Each number is 128 + 32 x the weight over the matrix's rms, rounded and kept within 0 to 255. Layers, rows and columns count from 0. Numbers have three digits each.

# up: layer 5 MLP up, 256x64, rms 0.175, rows 194-249, columns 0-31
# down: layer 5 MLP down (transposed), 256x64, rms 0.176, rows 194-249, columns 0-31
# gate: layer 5 MLP gate, 256x64, rms 0.201, rows 195-250, columns 0-31
up194:142170085143093106103183046089181132114115161134088121103110124099112124138143132114109155124138
down194:148099148119110125103160135109095114166151130094184143101132078136089152148089088135144136131110
gate195:114102124119118106104143080117091136188151118149095113159109089115162137108155084130198112131121
up195:144096137151122111099145091138124106136134092156131115147128053095167119117150080114169089129104
down195:092083143173096173116131124102101141092100078142090114117150087116123103153100181122170130132147
gate196:105112123122144146082122122093170156127143152147097145144134090094114121104201164078112121107123
up196:142159142165121132100156152073145092108136149155067089153150069148121112110156091171120144184115
down196:111102075159096116114113110106163127159116060146091101171133173129151130116169129087145125096182
gate197:115166096094109127164203120141104127158147157145179159121121145143137112115125093128131165121091
up197:111142073178125149061090176061121105129134113113162111123123162120161141116138178171104129151111
down197:071108111120123110118049084106205146170171117120103107112125153139070166087178114162148135179115
gate198:116125111154169044155118115142111120121152154176153184121128107137174165128105149125125104147116
up198:084144149155171114064062159124163136182120201127135134160161146124081148127144111128126138148149
down198:163134072109144174163135195163148103108120156087043118131101105152145087154086127162164161152132
gate199:111143107090126058101128029118153136156166160130083098111139124105106106091135102141137183157119
up199:168130098166113100049117181125135092076146113159154103146139191120145095122145171144118094108138
down199:130104153108154158143114098194107132186129122109128150152144106134110112177143102121061173178073
gate200:114113102114115159141127176122125142118167105118053208171099139136051147098117126105112098073185
up200:145123145163145107119197113059143124139142092143169170055148110098141155154185148044111110120093
down200:096129115150177227071119197158142149138155135167116130195112172124100083132124155096105115136175
gate201:108095117071129082104141081121179131155112088128183121128116188159095155099158117163170130127099
up201:087203131148047129122103067086134115134162165086126108081105121156149113112120152158132170133096
down201:128113124152148046150027090145164155213167100085144130075134145099107101122097159145146121151127
gate202:105097148133081188156175118158073102150156158070100152193079123113087166115139155127095203126162
up202:112099129128107134126069121109124123100115098134121172134114104128113148148143139137065073088105
down202:071152107131113173126123130087209125154112136138115135116125114122087141170137134159074083109144
gate203:157127158139125127172139123091173142136164093082098140136088169140120122089106118134157144130184
up203:140125145098142131143142141087183128121130077127109105119122171079088132146107095171124129123113
down203:095115155134167096111078172145178075166097160169134109122158138079125158116101141140128135113109
gate204:118123166113106196117127105091126142132133098094126100134117090150147139100140095117151126142210
up204:136151180136063153153106108118133094140082132096132123110096106157120130162131119153139100183152
down204:118148102140123080176149145146120118102139123169170157139122167109118063195123134138153132123108
gate205:193179135133121144164082162056087138155210102167093186112124133192133139132075164135161118167138
up205:100156143124174093132107114145103189158167079116099083072146197193136169136108142167108105079111
down205:076142102055080148140088043097123106153144118135116143162121161109115089163137058144081166103115
gate206:121148141057133123133148060082134123152174113083085166090151124148109135116103120111129174136143
up206:125153133080064092152139137126114148112139084076091148135153127099131140146126067089137163115150
down206:159117104142183135101123207138137167129135184152119155125111148123116079173164122164151096154148
gate207:118120108135176117131186093081146125128171111095111160125142127143100157119190132123111100178120
up207:119108100166121113099126129126137105131150071161166039174120113124134100128094106196108145087079
down207:127127184082093094073089135153105199145035066146141070127087123140196072155126140154115118123153
gate208:138157108137146120129135135127143164193140101104102125140109118164184138098133106142097120142168
up208:118092159132118166134106094116111108076151100144127154137128137119125124113177172076156090098128
down208:151138097103122167147138114139117137131227073074142171101113118142111092082126095107123147125175
gate209:119105132075152146131169101113141129154153164117129096151091118108115151101091123088120139067136
up209:127110086097139143106088175132099165084130107049100157149157091224141144142169079132126123121200
down209:131107048051112176124181138099104182126183158073123162127154092192097176125143081125103100110228
gate210:124166090130090101129137102148121155124148153081163141150110141137170131128110131112093118129095
up210:141089116135145083075129109093112086169138118226087120097155085093112111102154120121175127134169
down210:144147157081150135085159122102113123127170118111116105168122110137173158059175100129136112161118
gate211:122147121115103129160121147083096106158162076162118175108111110132094161073141118159108095115155
up211:080123152133114130107144132080099108095099133130163173133126040107115085131122115165142079054153
down211:148095105190116157122147135171090134129073207101172142099160102138162123115127077112180096121106
gate212:097084136130151149107156106136136155153140094080157112147096188171082119057098077123142089157100
up212:103119167115091115100139195152039151141137121110177171130084118151106138162116166072189173137170
down212:131081083120119178181128217147100129179168110105108044126147113120150081121158144194093131109124
gate213:209171097095120125084131135132127128144162062160110089119115145187181161147070131164142149130163
up213:106171162136107136135111120143132181153124125101165061116189087151145145123130084112140175133109
down213:150182073121124136146164091094177170162103136163175180172075146127070105120117162136097092163119
gate214:105107119099121129108110118140177104062131179142091150104032112110133123077131149056177120099119
up214:141127118089152111149073050112157151130131146127204168116069155138073124164112147117132181168110
down214:158184137141117118068124104065177178107092092133081203109148155151077117132154143178139155176088
gate215:154111079072088072140168136147094121121140141120148125134116131155108139136123131110137105125187
up215:131100141109153122108106079137134137121143113080126185109084147130128108126156103154171139121123
down215:113106090137125120126124077122080141124135139111163157138152125170078079133120114072158093106134
gate216:143145092072088117077187114142135164084205137135077139107071124128103133121119166079108122116117
up216:149099125104091115127177149110124147131119093124041076144190131128098161106117118094145174108106
down216:128116098183167149140159140098123134113074196199154100165152155136112115097151153144133082157158
gate217:133138083107114152154126191067126122155195080158028070192134098101131239067138131149120060150138
up217:132098152120116041152082113115192146123130100123132136191126128079098137141103137086121143061148
down217:115125057083123121141063099118132144150255080120122113084177173138062187139170125118162117134108
gate218:119109140106133094146109160121150149148158147107104110144159134116089113108173084096113117145148
up218:137130126154145127151177124139118149174094134145156075105169150168147165129112120146124175082146
down218:156105117137117164132080096160141094171090143146125090111143131130127117189113145151144187183132
gate219:132140135101102168141156157111063165125189168148120132118076095118165172101142123089162128139133
up219:090157122109137083143103148053164093139136104120101092165132118118103108150125102120142149178114
down219:111075132108150077139158143094109134136148148120166132176103113117148171125122161116141109151094
gate220:110148099133147072074116087104144097143186131102146102171153177148136155088097123142139222119116
up220:093123123114107133093060056109103113112132133091147148186183092131129126141154149146099121155134
down220:088141085132130080110134145100144171115129147161141160125116173131126095179127122112154158096144
gate221:124104098136126103126119142091154142127162135077103176158118127136114180139105028083137170149156
up221:090140180183110108089076129111176120136157122103134148134096080139163148114077161170184111129127
down221:110121102178093101103049139115099099170151122082103129084143117171170171107174124068180131081140
gate222:085164136132121116142086118134136115145165150164156117145146129073105143109115144114121132152143
up222:111168120180118150164109115121145147116124108127141142098100174163164124104098170154093132099147
down222:141106138165130152100115083171118142110117124100167123104128170147127124072109124151131126069154
gate223:088114095130143129112108180130146092087127122138151077193119081108167178122143095153137167122097
up223:170126153121116128088149106117118120122151147107107057090099138125090137129184150110128079096114
down223:093113131104137117104135098111104109134135121177164111197166112155136181134142142095121120118145
gate224:143128124137123143165087151163102130163150162109166174174139149133130148105128083162166123153230
up224:156032135122153153094166150068136118146154176098107135083092061119107124121135137080122111104128
down224:154130119101145106158181161107118122048158143156173160130117168116124185163103167126155095119193
gate225:155118087109144080113131171075069149148169128092118108119163126178080113071136105153160140096092
up225:174130115152138092158089096117156117105148150108105123156133143162082145138116150154159140169085
down225:164164105110134092145098159104137165175080091187179184171102170117115147166195149141115115132152
gate226:059114066095122151107135194104159120088183140146151117138093150208095194111174134146145108100129
up226:170091187110134160190160133037110170089128071139150116145061124099129111149168149114180105095171
down226:089128061137114164110118170139166110097169182117108129137143183144123135098130145130121156082087
gate227:240112204114086155084180077127078053109154117107147168095144119168185163121132143070162147154147
up227:111094125143095150122158121116180115091145149172106176134072139156137081122107149105113068151158
down227:146099080176157112151132131087136167127082147149103116212135078095144160145146124137106184122102
gate228:116137131107108109156123122036116102102129180132113132147057137117123134080119089155157073102200
up228:189130095137098119097113128135120075150137140109124108164131063164157158147162137067112162073087
down228:048143151136121132143076105118150141142199146120127107119142084139137160106128107188096133145084
gate229:143096104084097116121136150126109091133122142140075150171104103125141123098125121082140130084151
up229:177108136113093124155138139175109076133085135107114137169125147108146113126098154115134152092101
down229:129106184186141119148105175130143109122043108110139102059125149137111096149131143140128136160105
gate230:140092126109175129122124109082117108147138109084142145155110142120119126112091101124135152116142
up230:097156085150113110127081159190151100136179122116127096108133105135102131103165123125155110146146
down230:125107159104143112129171147103144164182152138075144139160125155147124167106115149126152113112137
gate231:096130146122144106123146141101185152163139177080134146168128122063124145078112200108123136158163
up231:123079108089155200188135093077123176131134124107141111120144150137115100091123113134143156121156
down231:117116110101185137123157087067112185167127147121141160070107106125071096081193124134151135161186
gate232:095164130099102120132107136145070108158173128131118169134101142090102141082161129118167081103138
up232:086165095141127144089117145115127161108132148130090146117119141112083100107131092111126110127102
down232:146150075109103146144147154144106138121019121135143086086135167160148131108155088120114073137155
gate233:118096102184146073072157136143129079125166051131133153144091165087093124086135207118071143113124
up233:135212115183139169098119209071138121123139122095077137177133130095101129112182131106114148127091
down233:179112155136121152109169089095143163142037141130182172110084178144138083166139128156170086162188
gate234:122120113158095155157117111053160170127179127131138147179117108152146116068185210130182152074144
up234:121127099166151180178122140048117175093131151097151131124102158158087080120208101131146143181161
down234:156143110111110147161159129134129203126116158144132128115124098194197133118150117125100051130123
gate235:196124143082121100118139100095134177139181169134132124130073157155153109099139095123124073206128
up235:067183114095122088124127140101159106143141067096188101167094139164136133161160139104166149099099
down235:107168125059153070108124121142152101140162096097193112125111126133158184075140152156113065175137
gate236:120100108103106092091077127141169124100154146129166104155144163108177128107100108099137164205144
up236:121166134177120170181167142145149147106125104131138147089120125101141090091105124141109092120197
down236:135099129121181165073059118105147078130180163123075084126132148099102089102142107169128168095133
gate237:101129104131156140111132090108072186141170091086083098161112145111131152105096120142083121119146
up237:177159168156139119031157099165133119186130150148145053158121107131122121118115140141126079162126
down237:113077085181119113142135154104116112165068121107103110203129111143197129138111084136069107102120
gate238:132124091125120150073116126139124187165142148099147133175084033127111173090102142052165167153122
up238:112127158166197149161171125149114120086134100125083119109153171146139156111148142159134111109158
down238:070119157131133120128171114115144103086137144112156139101074125116144180147123123057105141114184
gate239:145167134165125072152124116129087099166165138171094116203179099143103137100129142140108097209100
up239:134082131124181134114103098096175127106148111108065096122135139049146117108108168108124167105098
down239:141132114113162134130158136133140086097104098152128122113086154120116044098185153160111121215172
gate240:055187114069097140098120172173130122080142151110127147116148073084152191070154132138118139141152
up240:128121132070040171149077109135114172123125133120145163175166074148160120122147183078092106175070
down240:147171145137166123076002095142134059129175135080131103157160114137069133131156120160092141151103
gate241:078137071126093090113090101094129085126133148129145142253138163151085108099162093103167172100128
up241:069168151165130090067128153095196085110134141159126125174196120117126121105198151076131181136165
down241:151134155134097130128144106130147120149044088154102140122107156156076043202160097112069138163125
gate242:166129161119053117114161108057135180159193121120148157155107123155161118138123138113107120102114
up242:159165166109061151120138126091147109142111162095178087108073114151122138134146113132128123178099
down242:146090169122119151192145146123137150108123180163173093128163132112167115152109117083208141100139
gate243:155148051102131096119097113089125169086152158125159100144074104163107219130096135118188139105165
up243:161132120100090155097078091114095090107147117137168138145035127104148136143103111066144082092081
down243:124138110141047146128123218180149147116187069167170152101123099092102026158136079133072100134096
gate244:143156123157121065154148111107155105113092111117134145120106137143140135122097162093141143105147
up244:120115120171132122140088145132127121172129143182143077158161114092124162143160139158133108210091
down244:154139127154131120170141160100110127107139177082098159099090141154138123104139089107159158077137
gate245:161102128111110119131111061147076194161141153127098112168102136161126164081159118118110190157109
up245:121094183128081105116139067175088156154139103148139105112112120119114138145179098155073127148101
down245:117132142129116141101068098133137094166058126168135143166171089138141078142115220157156125116092
gate246:149192080101143063063144145164169102165128083147136055145153114146134125116123126124119145165104
up246:119113150184163137127147090121139114150050122128177116079174159179115146135108112094044101137114
down246:135122172135121117150157095109091182118160127134085198125085132103115128169127113185093117119163
gate247:167088131116153145082147157099148148133174191094155090120063051126056105097161131118094125146119
up247:129146134170114073100127085133165160142119149087158037094172120109149096132136078077151124137107
down247:151107127095139125130114085173114142147218138149077121174135120118074091119194111162142085179099
gate248:138110112156076139127104110123144133101172129136078165170093078143161127141163137157133101085168
up248:100072124116188110140118163123116141165134183112174129147126145076111156113147101105134158106109
down248:151133073160096132133089147121094177134103163095171130136087134113107228137134126085099100143173
gate249:175102059104109135123142104175149152151177118053123109201157130101058150120157132095164113137071
up249:156153131176114132091209154130112150082146131112119055157117119141122167142145133169162145133118
down249:129108167214106133139175138119104103095076169146099098130114179179119150169125125124130139123134
gate250:128140157090170175092132147109123179105197060136035168119089188111132142081133116116115097133123